Weights of a small GPT-style language model, trained from scratch on English Wikipedia: tied embeddings, capped logits.
Each number is 50 + 15 x the weight over its row's rms, rounded and kept within 0 to 99. Layers, rows and columns count from 0. The size before them is the row's rms in percent of the matrix's.

# layer 3 attention key, 96x96, rms 0.0797, rows 16-31, columns 0-95
116:47 43 52 70 64 25 52 61 51 67 63 59 60 32 45 49 58 61 39 45 42 56 60 35 12 24 60 38 48 44 67 79 74 45 71 51 33 70 32 28 51 57 64 21 50 55 75 87 29 29 48 54 49 51 34 59 34 62 43 21 55 88 21 53 53 49 44 62 54 37 59 40 42 61 62 45 41 47 74 61 64 37 32 68 51 41 46 71 53 41 21 51 63 36 55 49
133:42 61 34 68 74 41 74 70 52 48 18 49 54 57 77 59 22 37 39 28 44 37 43 67 33 44 63 70 48 35 69 81 56 52 41 51 48 46 41 54 31 54 44 43 36 39 43 56 46 74 67 56 34 73 48 37 51 43 49 57 04 54 55 53 42 44 68 63 47 65 62 59 35 87 66 41 48 47 06 59 81 61 66 61 48 59 55 45 36 61 42 40 46 39 40 45
138:55 49 39 22 63 68 49 39 54 47 50 68 51 58 45 48 62 73 57 82 64 72 28 60 65 49 43 52 37 60 57 36 55 28 53 63 63 78 51 43 44 72 39 20 85 37 60 32 41 47 33 24 55 21 39 27 43 43 50 53 40 18 48 26 57 59 31 44 67 41 27 68 52 61 40 57 59 55 42 76 28 67 67 78 53 66 44 49 40 66 65 42 68 37 46 32
140:54 84 51 47 78 50 62 58 60 31 18 43 62 45 54 64 31 49 42 70 43 53 60 54 47 45 48 52 52 55 50 60 35 50 49 34 66 59 04 59 47 66 23 24 36 44 39 49 74 57 32 19 22 54 63 36 58 43 40 54 41 53 50 49 47 55 53 57 58 49 60 50 59 30 48 50 58 59 64 48 61 40 30 44 30 57 76 58 53 51 28 91 45 46 44 99
152:67 50 37 51 62 45 68 31 40 49 47 44 57 62 57 60 76 35 49 36 18 82 51 25 62 31 63 43 12 54 54 24 50 48 39 58 63 32 32 43 51 38 56 61 74 60 51 64 79 61 62 66 36 37 42 39 47 47 43 28 36 32 57 62 71 51 20 63 74 49 59 51 12 79 42 65 54 37 50 57 40 64 76 47 85 41 46 53 53 52 34 59 40 48 45 49
155:41 30 84 61 59 39 44 37 53 54 36 62 58 50 47 53 43 51 62 47 41 70 49 42 56 37 35 50 17 54 67 21 50 38 48 48 50 53 60 35 32 45 32 50 46 54 53 45 44 53 58 40 50 72 35 55 82 55 69 24 41 46 43 62 73 28 37 47 49 41 33 42 37 85 85 60 74 56 31 34 80 51 45 58 07 49 76 41 41 33 67 54 46 78 66 35
123:80 54 46 78 45 24 74 69 56 68 46 30 41 66 30 56 30 66 50 37 60 48 71 21 51 59 26 61 40 83 31 45 52 60 67 33 60 39 54 38 35 56 65 39 45 54 31 40 35 19 52 71 39 44 60 32 31 49 37 30 72 41 44 48 58 65 75 64 30 36 48 67 68 58 34 58 49 53 45 65 68 74 62 61 40 49 72 50 47 34 43 58 77 55 57 36
130:57 84 28 59 30 53 47 68 51 51 53 68 44 64 47 46 71 47 45 35 53 45 66 48 59 57 22 45 66 25 17 56 45 26 57 52 73 74 75 55 35 36 24 52 37 62 25 78 51 57 48 59 65 50 49 56 54 44 66 65 52 60 44 15 22 40 39 66 57 30 54 78 55 46 42 41 41 43 45 59 43 75 38 60 41 47 77 74 65 59 49 52 24 38 67 28
147:77 53 58 28 60 57 33 57 49 36 74 39 50 85 23 70 71 55 56 38 55 20 37 46 77 38 56 61 54 66 41 44 52 34 41 43 49 35 37 38 46 45 53 62 48 51 50 54 42 37 53 63 52 33 23 48 67 44 44 48 46 63 67 69 51 89 36 41 23 33 58 73 51 49 47 30 47 38 45 61 39 43 47 55 75 50 78 13 68 44 89 56 38 31 43 56
153:42 29 39 63 26 42 16 46 38 63 44 56 70 35 69 57 37 46 60 85 51 76 45 59 68 38 53 49 68 52 51 60 57 14 73 41 43 33 51 96 59 44 33 51 83 54 42 54 44 47 47 49 50 38 35 53 34 24 51 60 55 38 56 47 70 48 54 45 30 50 41 80 50 49 35 41 48 51 73 27 75 36 49 62 52 53 53 37 28 53 74 39 76 62 44 67
138:41 43 36 95 47 70 59 79 46 18 34 61 66 53 61 35 38 61 67 40 19 30 48 35 55 39 43 33 75 68 56 39 55 33 29 39 61 44 66 53 51 48 66 45 25 48 84 47 57 35 58 58 69 47 72 33 62 29 45 63 43 49 63 34 32 51 35 56 33 46 48 89 53 48 65 39 49 50 54 32 33 56 35 67 66 47 50 68 53 23 53 34 58 44 55 38
142:62 38 26 39 32 34 57 46 48 41 52 48 52 27 57 29 63 65 56 33 71 48 61 39 38 40 59 72 53 23 19 77 70 54 38 65 43 42 68 71 43 53 50 63 79 34 83 65 70 27 53 34 50 52 54 45 47 39 52 59 66 33 53 47 76 45 46 56 47 32 41 50 64 58 46 48 46 54 42 72 32 25 26 33 16 68 32 55 44 44 59 88 64 71 42 43
139:51 47 45 64 15 62 14 49 49 30 51 66 57 49 55 73 48 47 66 44 40 62 43 46 37 46 41 79 49 20 41 43 51 59 36 43 46 67 85 53 62 52 50 48 58 46 56 43 47 25 22 31 60 47 65 57 36 53 48 52 53 50 29 43 72 30 70 41 46 65 77 32 26 29 29 39 48 60 54 65 41 74 46 48 54 57 52 81 32 34 82 52 70 60 36 82
135:37 72 49 51 75 51 57 36 55 52 54 32 30 49 37 44 44 42 50 73 71 37 30 35 13 41 69 36 33 57 67 64 49 48 44 59 69 41 63 68 76 40 27 31 32 42 43 41 49 60 42 54 34 45 52 76 46 60 49 33 86 38 69 41 57 61 88 70 57 51 26 55 49 51 71 32 43 45 66 47 44 78 46 63 93 44 67 45 36 46 42 49 28 43 44 48
152:47 68 33 39 47 32 40 43 29 70 69 67 49 64 34 34 64 45 41 33 43 72 39 26 33 63 99 36 29 56 17 46 52 45 42 40 68 45 33 22 57 54 69 29 44 44 41 53 57 65 81 56 48 29 44 48 50 36 23 66 50 50 42 65 44 37 58 45 72 54 59 72 63 50 64 40 62 67 69 43 56 37 67 69 49 41 59 52 45 28 77 51 61 64 50 41
147:57 54 57 43 66 37 44 45 55 49 51 49 54 34 87 56 52 31 56 74 47 60 57 56 70 52 63 32 30 44 64 67 64 32 68 50 21 52 88 39 51 46 69 55 57 41 24 63 52 21 32 42 58 58 56 42 30 44 34 74 70 68 25 24 36 42 64 89 44 77 57 48 69 50 47 53 30 42 33 57 28 33 47 22 59 52 48 46 60 39 64 48 61 75 47 49
# layer 3 attention query, 96x96, rms 0.0841, rows 17-31, columns 0-95
126:41 67 25 59 70 51 71 60 54 48 19 41 45 55 83 58 19 27 45 25 50 34 43 68 48 52 55 78 46 29 61 71 48 57 36 57 55 41 48 65 43 56 39 53 43 38 38 44 51 72 64 39 39 66 55 35 53 39 49 70 13 39 64 50 40 50 72 57 45 70 57 59 37 77 58 38 50 56 00 51 72 64 69 51 50 69 55 41 28 69 57 41 41 45 36 47
129:58 56 42 17 69 64 52 41 56 48 42 67 54 53 47 55 55 69 58 85 63 71 29 61 64 51 51 49 34 59 54 38 47 27 55 58 63 77 43 48 45 75 35 15 77 35 56 37 44 48 30 15 52 24 40 20 43 40 51 55 42 23 42 27 56 60 33 44 64 44 33 69 55 52 41 55 61 57 51 80 30 64 66 81 51 69 50 45 38 59 63 51 70 36 49 41
134:55 77 55 49 69 49 60 60 59 34 21 40 60 47 56 63 31 43 46 66 42 55 70 51 41 46 48 48 51 55 51 61 31 51 46 33 62 50 05 62 49 61 25 35 27 48 37 52 79 59 37 23 24 61 70 40 60 45 39 54 42 56 51 50 44 55 56 54 55 46 69 44 54 30 49 47 52 56 66 47 63 37 26 37 34 47 75 62 53 50 24 96 43 57 50 99
137:67 46 39 54 62 49 60 31 40 47 45 44 60 54 61 58 76 35 55 30 21 86 49 21 68 28 57 47 13 51 52 27 51 47 42 54 60 35 35 48 54 35 56 65 78 55 53 63 75 58 62 64 38 42 44 39 50 48 50 23 34 31 57 64 72 49 19 62 68 46 58 51 07 85 42 69 56 38 49 50 46 66 71 48 78 39 52 57 47 50 43 58 35 54 45 46
137:39 32 87 61 58 39 40 37 54 50 38 62 58 50 52 50 41 51 62 51 39 68 44 54 51 39 32 51 20 54 67 22 48 40 44 45 49 60 66 40 37 44 35 48 42 50 50 44 39 51 58 36 53 71 35 53 82 56 66 26 45 46 44 56 71 27 38 51 48 43 30 47 39 79 87 57 73 66 35 38 79 46 40 59 01 44 73 37 43 27 71 55 50 75 70 37
122:80 60 42 78 55 30 71 72 54 66 43 31 41 65 27 54 35 65 50 38 64 40 77 20 53 60 22 63 42 83 34 47 56 56 68 33 61 40 59 32 38 53 67 40 42 54 31 43 34 19 54 75 37 45 63 34 25 47 40 29 72 40 41 48 53 66 74 62 29 39 49 62 65 57 31 58 49 48 42 60 66 75 59 60 37 48 73 55 46 39 45 53 73 45 46 35
119:51 87 34 64 30 60 47 70 51 52 49 67 41 64 46 45 66 44 49 35 53 45 70 40 62 60 22 42 62 22 18 63 48 28 58 49 71 78 75 58 36 32 20 49 38 60 31 81 52 61 50 59 67 51 38 56 48 48 66 64 50 60 37 22 22 41 35 65 52 32 50 73 52 46 44 41 41 41 42 56 39 75 43 52 43 39 75 72 61 63 51 50 24 37 60 30
132:74 52 59 30 58 61 27 56 45 38 71 40 51 82 26 67 73 51 62 42 59 17 39 39 78 39 57 59 48 67 46 44 55 34 43 45 48 34 38 44 43 45 52 63 52 46 52 56 43 35 54 60 51 32 20 51 62 43 51 50 45 62 68 68 55 87 34 40 21 34 57 79 53 52 45 32 49 36 43 59 40 40 50 56 74 45 83 14 59 43 91 54 41 36 39 58
141:41 33 38 62 24 37 16 44 40 65 44 56 65 34 62 55 32 47 58 82 53 78 46 56 70 38 56 49 65 53 51 59 53 16 78 43 43 34 52 96 63 41 34 50 86 56 43 51 40 46 49 47 52 41 35 50 33 25 51 62 54 40 58 43 75 52 53 46 31 49 44 79 48 47 37 43 50 55 78 28 76 35 49 63 52 47 55 39 33 52 75 40 74 63 42 66
128:45 41 41 93 50 70 58 75 46 21 33 62 62 52 62 36 34 65 69 40 26 29 47 31 57 44 52 33 72 71 59 32 50 32 31 37 57 44 67 57 58 44 65 40 23 47 89 47 56 31 61 53 73 53 69 29 62 31 40 63 46 50 55 41 36 54 34 53 27 43 52 87 55 48 65 43 49 46 53 35 30 59 40 70 68 49 50 65 53 20 48 39 62 46 54 36
134:63 36 27 41 35 35 60 45 50 39 54 49 56 27 62 31 60 62 58 33 73 48 60 37 34 44 65 68 52 24 23 79 64 51 38 72 41 41 69 71 42 59 48 62 75 34 81 70 73 32 58 34 57 58 55 44 46 43 56 59 61 32 49 47 77 47 45 60 46 31 41 54 63 59 47 53 45 52 43 75 26 30 34 36 16 62 36 51 38 48 54 93 64 70 44 36
126:51 57 42 67 16 62 19 41 48 30 52 65 55 47 53 75 43 47 62 41 44 64 49 49 35 42 44 83 46 20 44 37 52 59 36 41 45 63 82 49 58 51 45 48 59 53 59 46 47 26 21 35 64 47 63 56 38 55 55 48 52 51 29 40 74 32 73 40 47 68 78 32 25 32 34 40 52 60 53 70 42 74 41 46 55 52 58 81 31 35 80 54 67 61 40 84
125:39 69 52 53 74 54 52 30 53 52 58 34 36 41 35 44 44 45 49 74 70 32 27 41 14 42 66 35 30 58 68 64 48 47 42 58 69 41 64 65 69 40 26 33 33 41 41 40 48 65 38 54 37 46 55 77 45 61 51 35 87 39 68 39 57 60 91 71 56 47 25 59 52 48 68 32 41 44 63 50 46 78 41 63 90 51 69 44 35 44 44 50 26 45 46 49
139:46 69 26 37 47 32 34 44 30 61 71 70 51 62 38 36 68 44 44 34 45 70 37 30 35 66 99 41 34 56 18 44 52 45 42 40 70 46 39 20 57 55 66 27 46 43 41 52 56 59 79 55 47 28 45 49 54 33 27 69 48 50 48 64 44 30 58 43 72 58 55 71 63 51 64 39 60 68 63 39 55 37 57 71 48 41 61 50 46 28 87 49 65 64 49 41
136:58 48 59 41 62 33 42 41 57 45 49 54 56 44 89 56 50 29 54 68 43 61 57 62 68 46 66 31 30 43 69 70 59 32 66 46 20 54 88 39 45 45 69 57 53 42 23 61 57 27 32 49 58 61 53 39 33 45 30 77 68 66 26 26 44 45 63 93 39 67 59 51 70 50 47 51 29 41 30 59 27 31 51 22 61 55 48 45 58 41 61 48 59 74 55 48
# layer 3 attention value, 96x96, rms 0.0738, rows 0-20, columns 0-95
103:87 65 89 59 58 61 54 47 41 55 54 41 48 48 33 44 58 47 60 32 45 73 46 24 38 47 47 44 54 46 59 44 24 63 59 52 50 70 75 62 77 23 48 46 38 34 40 23 16 52 46 62 73 57 52 47 66 34 60 45 41 40 59 37 31 46 32 21 70 50 35 33 82 52 58 48 44 54 42 71 63 76 44 27 61 41 29 73 50 47 43 48 68 28 41 55
108:54 56 56 45 51 39 51 60 49 41 35 34 49 49 25 38 58 47 55 36 39 50 31 54 41 65 76 52 49 50 80 61 68 34 56 68 32 54 77 62 50 73 57 35 83 61 46 20 54 51 27 21 54 23 32 29 46 62 55 34 34 61 75 65 23 59 58 67 62 45 46 60 36 70 36 71 34 29 59 69 48 22 53 80 50 40 43 74 62 45 47 48 26 69 35 53
116:40 64 45 50 53 34 53 70 73 36 50 31 58 42 56 65 36 47 43 78 47 53 65 24 54 57 15 58 44 52 53 61 38 27 63 69 53 47 52 62 47 42 25 39 65 61 51 56 56 57 41 50 55 55 47 43 08 43 71 43 58 43 72 56 26 64 51 99 45 50 46 34 17 35 30 26 60 40 63 41 53 49 76 37 30 38 72 30 66 38 25 53 52 46 58 42
105:43 35 57 56 78 63 63 67 49 60 33 75 25 63 60 45 53 39 65 61 77 31 27 52 17 51 62 47 68 53 66 44 57 42 84 54 53 52 47 86 55 44 35 49 43 48 61 67 41 29 66 55 56 29 47 55 40 34 51 42 28 58 54 18 53 49 74 34 38 50 53 64 58 42 65 13 47 31 36 57 42 85 53 48 38 69 44 57 52 36 36 23 69 61 38 55
113:35 42 46 46 46 34 67 40 40 60 43 48 42 49 34 60 34 56 53 59 35 55 32 51 47 75 87 29 52 37 38 44 47 45 46 77 32 61 50 65 58 66 00 54 63 50 35 74 44 55 76 36 58 37 56 64 79 68 63 66 49 47 68 64 52 41 18 35 62 42 38 83 65 26 35 58 41 43 46 57 41 18 66 63 39 48 57 53 34 42 57 38 47 53 70 48
119:46 42 74 68 40 44 39 60 47 18 43 45 30 35 38 36 35 48 40 34 44 51 64 21 62 39 62 38 61 28 88 69 59 26 69 50 42 53 54 33 60 48 61 64 56 52 60 79 79 61 72 55 54 40 44 60 73 55 40 46 70 55 68 38 52 66 17 69 29 48 39 38 66 45 63 53 42 28 69 29 36 36 37 61 59 42 35 34 49 33 38 67 57 49 82 68
112:71 67 55 54 33 42 33 47 46 70 58 70 43 44 36 52 60 24 75 80 46 73 69 70 37 65 42 52 60 46 32 75 48 33 60 59 52 42 67 17 40 44 67 47 42 25 55 65 53 61 36 51 46 36 23 50 61 38 44 85 34 53 64 49 62 67 49 42 41 50 78 40 35 36 67 54 40 31 57 45 54 34 33 38 40 26 54 30 69 64 53 74 38 28 55 80
105:50 68 69 43 38 27 57 64 62 69 49 43 45 87 39 31 60 60 49 63 54 31 48 54 59 54 58 33 56 26 45 46 69 49 63 52 37 67 36 48 21 50 60 31 27 51 34 25 45 34 41 50 66 53 16 56 62 48 60 48 69 64 51 66 68 32 74 29 30 47 56 55 19 68 29 50 47 53 70 58 53 71 49 90 54 59 55 59 52 41 63 85 39 44 36 30
107:37 84 60 46 67 48 61 65 67 33 61 33 31 29 51 50 52 62 38 65 66 32 37 30 41 58 54 47 29 49 54 76 33 34 52 72 48 66 63 92 69 47 48 71 51 35 64 70 67 47 37 41 38 63 59 29 61 78 54 35 60 58 72 55 56 49 35 44 30 62 49 39 41 66 67 14 55 41 35 61 46 31 23 34 38 40 26 32 47 44 42 42 59 35 42 62
115:34 44 73 48 64 55 44 21 53 55 57 44 64 36 27 52 50 56 48 43 54 72 66 58 49 50 42 21 65 40 61 51 54 16 59 70 42 31 63 78 61 69 67 53 57 62 39 25 42 72 50 62 57 49 41 25 66 63 67 48 63 32 52 53 57 66 19 33 37 42 70 38 49 34 63 81 40 44 55 50 50 58 23 47 48 30 20 76 59 58 35 35 34 12 58 51
103:28 34 39 69 53 41 53 57 57 72 23 84 46 63 42 71 39 69 57 40 44 75 44 60 49 59 61 33 77 47 41 28 69 45 76 44 67 40 42 17 47 33 54 55 52 22 45 30 58 45 68 49 43 64 31 42 50 14 50 66 64 51 72 72 53 44 52 55 38 38 55 32 52 33 25 53 46 45 83 52 54 40 61 53 31 44 38 85 49 48 42 81 49 47 40 53
127:48 40 54 53 37 71 58 55 46 54 48 26 43 62 14 41 43 53 48 68 42 64 53 49 41 51 40 37 61 55 56 48 28 81 63 73 39 60 61 39 27 38 65 47 82 52 32 70 48 51 45 69 33 61 23 57 83 42 48 26 86 70 53 51 51 54 57 45 74 40 63 63 56 66 18 79 47 34 46 57 59 49 24 45 53 50 22 58 56 63 45 19 43 73 60 50
101:61 58 30 85 64 72 30 35 44 64 59 62 50 51 40 68 43 49 45 66 48 54 48 42 38 40 42 43 52 62 67 52 39 25 38 35 73 67 49 63 45 73 72 37 54 53 25 49 28 37 35 75 60 21 31 70 41 54 48 23 48 10 24 49 67 64 76 55 35 59 58 48 46 44 51 44 62 49 79 47 54 65 43 54 43 68 30 68 54 58 39 24 57 82 41 53
104:44 58 47 41 31 47 52 74 67 41 56 76 77 41 90 29 44 44 33 87 44 46 15 64 42 54 40 63 62 45 44 53 22 52 62 13 58 76 36 35 57 53 33 65 52 35 58 60 60 47 35 44 51 49 41 50 68 61 52 39 41 65 45 40 45 45 62 46 62 62 55 39 82 41 72 71 48 61 45 47 68 26 31 37 52 65 59 28 38 65 25 43 52 34 34 35
115:75 21 22 62 44 55 75 78 23 64 67 44 67 46 53 33 62 52 54 45 57 59 68 73 05 53 68 75 68 36 25 73 44 91 47 56 36 54 54 48 44 49 52 36 47 67 49 61 59 27 65 50 39 51 32 36 37 49 58 52 50 23 43 38 81 43 49 57 54 28 24 51 60 44 50 43 50 56 30 55 53 53 53 73 59 73 42 44 46 58 38 67 52 48 48 38
108:19 40 39 29 66 83 69 55 69 35 31 51 43 37 65 62 51 55 62 70 18 46 59 48 59 56 69 49 40 72 66 27 59 23 38 34 55 73 43 40 38 62 81 55 58 45 52 38 95 56 45 57 45 40 40 28 59 46 52 42 54 33 54 33 50 50 41 47 49 63 67 83 45 54 42 20 52 25 61 65 21 44 34 56 61 48 48 51 53 68 63 55 34 31 52 48
116:53 57 21 63 86 31 55 38 46 40 41 67 40 51 38 61 31 64 42 49 48 73 72 12 49 43 64 38 65 65 60 64 43 40 14 50 45 49 60 61 72 22 49 63 65 44 43 50 55 50 75 58 44 27 57 66 67 61 51 51 60 53 58 47 54 47 68 16 55 42 47 48 66 45 47 20 47 51 87 40 63 42 31 27 45 48 38 59 36 41 12 35 45 67 53 64
138:54 60 58 57 57 43 62 67 23 50 60 35 38 51 55 33 36 72 71 50 82 51 63 52 53 29 17 40 42 45 58 55 34 46 51 46 40 40 53 42 78 63 55 36 46 35 63 49 74 71 75 35 77 58 41 54 23 62 20 54 58 46 26 66 49 60 52 64 41 27 67 68 46 29 35 55 69 38 46 53 68 47 40 77 49 54 58 61 22 66 44 63 48 31 28 13
116:12 59 30 18 52 51 50 26 57 57 64 37 61 35 32 68 66 61 42 42 40 50 38 41 39 17 60 61 56 31 42 48 84 43 56 46 62 53 32 59 53 34 63 50 64 45 56 31 53 56 37 39 49 60 42 61 37 64 30 46 87 72 45 70 63 58 58 54 70 49 49 48 35 34 76 67 43 70 58 87 26 54 28 58 63 43 79 60 33 25 40 59 48 46 44 57
110:30 36 65 67 31 55 20 47 45 59 47 79 31 43 46 44 45 54 46 60 56 36 82 60 54 58 43 28 61 47 63 53 50 71 26 64 44 35 69 38 37 23 44 81 44 63 34 44 54 43 41 38 73 42 44 56 62 81 46 64 57 82 53 50 36 23 57 40 26 66 53 34 18 68 35 68 55 39 49 37 31 54 80 60 76 53 57 54 41 45 71 70 41 55 56 55
103:30 38 71 33 57 39 49 71 58 33 56 71 53 46 48 13 55 53 53 60 43 66 62 63 51 72 72 34 28 59 50 51 26 73 56 66 46 58 49 14 48 47 61 27 39 56 47 37 55 59 60 46 33 73 43 39 49 64 80 58 64 49 46 40 28 25 55 46 50 52 40 29 38 41 57 60 57 73 62 29 52 30 61 42 58 25 14 53 52 65 56 62 44 07 69 41
# layer 3 attention output (transposed), 96x96, rms 0.079, rows 0-20, columns 0-95
126:75 38 71 65 48 42 39 27 30 79 44 40 64 50 61 45 49 62 69 34 41 54 50 62 11 32 72 47 73 52 46 46 47 54 50 37 16 41 62 59 67 69 57 40 62 41 38 36 41 41 44 41 56 42 50 74 65 44 54 35 35 48 40 21 51 58 33 31 57 58 36 47 65 62 81 96 34 52 52 76 47 69 73 44 40 44 26 62 29 42 60 40 50 57 41 57
120:31 46 49 37 30 42 56 41 24 30 32 29 22 42 20 47 63 40 14 52 59 45 38 44 22 73 50 61 47 50 54 35 62 29 62 51 45 47 71 58 51 65 68 71 49 76 37 39 63 47 54 37 62 45 40 51 67 67 49 42 56 71 63 47 49 81 56 59 64 42 41 63 42 67 56 60 76 60 64 74 66 18 69 67 30 37 46 74 37 56 41 57 48 51 39 80
110:59 38 38 64 54 22 65 55 51 28 43 51 30 46 41 50 84 44 61 56 71 25 50 36 68 50 48 58 48 68 59 58 35 58 69 96 56 44 72 55 27 62 54 53 71 49 56 42 45 27 73 40 50 47 44 59 36 36 82 43 45 47 57 72 45 63 34 30 72 63 59 24 26 56 45 36 46 38 83 64 60 36 70 30 38 35 50 38 42 33 44 59 38 53 74 31
118:35 47 40 60 53 46 49 13 27 63 74 33 47 72 67 53 50 30 46 35 52 60 35 60 23 42 63 33 61 41 70 48 63 60 45 85 32 78 60 82 47 46 42 48 42 61 70 68 29 39 56 33 32 22 65 46 26 54 27 54 36 65 37 14 56 70 64 54 53 35 56 61 39 55 60 39 49 57 30 54 33 65 60 51 26 81 67 56 44 56 49 49 58 43 55 53
113:33 41 41 46 27 48 53 46 35 59 72 41 50 36 58 73 37 49 18 54 38 67 44 59 50 36 58 46 38 49 45 51 33 46 61 68 50 68 40 76 35 63 48 45 82 62 49 92 45 40 58 37 57 34 60 68 54 57 44 79 63 34 51 50 39 74 56 52 51 34 55 61 67 50 38 68 66 70 29 27 46 11 49 35 46 29 46 76 13 74 43 41 47 59 36 65
111:24 56 63 36 40 47 56 49 57 31 49 50 64 31 68 34 68 22 40 58 50 53 70 53 39 59 70 50 37 21 68 52 44 19 68 52 44 30 52 35 71 56 39 51 53 50 78 67 54 84 61 59 55 21 59 28 55 70 69 77 76 56 40 53 42 37 38 70 63 34 31 38 53 60 66 51 78 48 29 54 23 50 47 56 74 28 60 35 35 38 32 60 57 58 45 49
117:50 60 39 40 40 50 22 50 49 53 40 59 31 55 79 45 64 39 44 60 64 61 54 79 41 58 40 62 59 24 54 48 42 33 54 56 46 58 61 35 61 81 72 53 36 51 43 56 24 56 41 52 55 42 52 24 61 68 63 73 43 24 74 45 44 47 40 32 49 33 53 43 24 63 48 59 47 52 44 30 27 39 18 39 34 14 84 44 56 67 69 74 45 45 52 89
123:40 51 71 37 25 55 47 37 51 54 42 28 51 66 40 46 56 68 63 55 31 44 50 60 46 65 32 12 54 40 50 34 72 34 58 66 43 82 63 45 26 45 54 53 54 63 54 40 34 36 60 25 60 52 25 56 35 40 32 65 51 60 37 36 54 61 76 27 27 47 53 78 47 57 56 45 40 67 67 26 80 41 63 64 59 46 81 74 59 57 37 81 46 47 20 48
118:47 65 43 40 71 27 40 27 51 33 56 41 33 31 46 47 39 61 65 64 65 25 47 55 47 54 75 40 72 67 36 33 68 29 52 92 53 57 52 48 80 81 52 38 82 71 64 86 48 46 40 40 24 46 51 54 47 45 56 47 44 86 38 34 40 55 43 25 44 62 54 54 48 46 66 46 52 50 48 62 37 76 55 58 54 16 45 27 36 47 43 47 55 63 47 46
124:68 09 60 25 52 52 23 28 00 44 42 46 42 35 44 63 60 56 34 33 55 59 66 56 48 76 60 52 57 44 48 44 81 43 57 47 35 40 45 40 60 49 57 55 51 54 51 59 52 77 40 44 71 34 46 71 62 51 73 52 62 31 57 43 74 70 43 43 71 30 71 32 46 33 63 61 55 74 59 57 46 51 48 50 47 21 27 55 26 69 80 39 36 55 53 47
101:54 38 42 52 57 62 38 38 35 61 51 59 88 80 63 49 61 35 59 22 47 40 32 56 32 53 43 60 42 56 36 48 55 36 68 57 47 68 66 51 40 26 76 53 45 48 30 54 21 55 53 35 65 52 63 49 80 59 39 43 90 27 50 69 23 38 55 68 53 41 66 54 26 47 28 55 55 73 51 15 56 48 43 56 49 37 80 59 47 54 27 63 56 36 34 29
108:54 31 60 46 38 50 44 40 72 52 37 56 31 38 58 55 61 52 24 63 35 89 54 61 44 56 55 60 39 54 76 37 22 43 33 52 67 32 51 38 46 51 55 52 46 51 65 41 26 51 53 68 63 39 31 56 88 40 43 40 73 69 69 00 44 41 57 27 62 60 54 82 44 65 52 70 58 44 55 36 62 26 29 58 68 43 42 38 54 43 46 52 45 82 54 35
100:60 36 40 54 59 30 46 08 52 60 46 66 27 62 51 61 66 54 47 42 32 61 37 56 48 55 54 30 63 31 63 27 54 47 19 30 60 61 83 65 70 59 40 38 43 47 51 28 51 54 76 68 62 32 50 26 37 60 54 51 59 37 47 28 72 67 63 39 37 23 37 52 52 66 27 45 44 34 66 72 47 56 53 58 65 67 37 48 76 50 64 49 26 56 86 37
112:57 73 45 58 63 42 26 43 50 78 80 54 49 23 40 59 45 65 71 54 56 69 50 28 52 52 49 62 53 71 39 52 31 43 74 35 68 69 46 37 70 67 49 25 48 45 43 57 53 48 32 62 57 88 40 33 58 34 38 31 69 64 54 76 59 51 68 47 15 68 28 49 52 37 55 41 22 34 51 34 24 53 54 62 58 62 59 17 34 42 31 53 39 45 41 56
114:59 36 46 41 22 58 58 73 66 31 81 70 62 65 52 40 64 45 56 70 53 59 53 36 58 47 43 50 43 51 64 34 38 71 37 51 41 75 22 44 57 80 59 59 52 45 58 43 45 14 31 53 56 56 40 39 48 66 28 51 39 39 28 13 65 44 52 50 67 39 50 65 55 27 32 56 48 51 50 42 57 56 52 42 80 99 68 44 23 54 49 41 49 41 37 48
105:41 52 47 57 79 55 59 39 23 29 24 35 41 36 54 72 61 23 46 50 44 46 53 67 50 71 78 62 35 55 51 51 59 45 29 43 66 65 48 30 53 71 49 47 26 88 54 56 72 64 64 57 46 47 66 37 50 50 50 36 61 59 43 59 55 35 35 63 69 67 74 57 18 34 57 26 54 50 65 30 42 65 28 29 30 34 74 72 45 49 18 37 52 40 48 53
115:37 42 28 54 57 25 42 28 46 41 54 61 65 57 58 50 52 32 53 49 32 73 47 49 28 42 83 54 66 48 56 43 51 46 29 57 52 42 49 88 89 54 30 38 67 32 58 69 15 41 71 39 39 30 54 61 69 62 25 60 67 21 34 56 69 58 55 59 61 40 37 55 51 51 41 56 75 65 25 64 46 74 51 55 59 28 36 57 55 57 19 59 47 59 55 36
059:78 40 64 37 52 51 44 44 50 27 83 66 58 91 67 42 75 65 38 57 38 34 38 62 33 38 23 30 66 42 43 33 39 44 41 56 68 53 66 58 98 47 52 47 44 26 57 51 86 48 39 61 34 52 47 46 58 66 45 34 59 51 45 67 35 51 36 61 44 68 33 61 64 46 66 33 40 32 52 49 74 61 36 49 48 61 46 49 27 50 38 43 48 17 39 42
107:51 71 49 42 56 69 54 50 57 38 31 32 69 42 25 61 37 62 83 48 78 40 47 42 77 51 39 56 57 53 41 74 68 20 52 19 67 26 32 41 56 18 58 77 51 50 46 44 53 46 67 53 48 58 45 77 25 42 54 37 83 73 60 64 43 61 70 37 37 48 41 48 46 48 25 50 60 51 52 46 49 55 37 58 31 63 17 69 52 46 62 36 53 40 20 50
118:45 60 79 58 53 80 44 46 46 29 44 52 39 50 71 35 53 37 12 73 32 51 65 81 26 30 60 23 50 39 48 49 67 64 71 76 76 57 56 37 04 55 42 47 60 53 33 45 48 60 43 42 53 38 43 43 58 62 47 83 70 50 42 68 62 40 67 54 24 19 35 59 38 47 46 46 44 57 31 49 51 46 48 68 60 24 55 51 66 58 48 65 53 44 44 64
110:51 23 44 49 67 71 60 71 60 44 32 64 42 28 52 29 47 45 63 44 46 43 69 40 62 54 63 67 37 39 37 61 52 83 72 77 59 59 58 38 33 78 42 31 36 49 54 51 41 23 45 51 57 58 31 30 64 52 40 73 52 44 33 53 53 34 47 72 57 49 83 46 49 42 82 78 29 69 60 45 45 36 39 37 66 21 73 47 29 57 40 48 42 46 40 20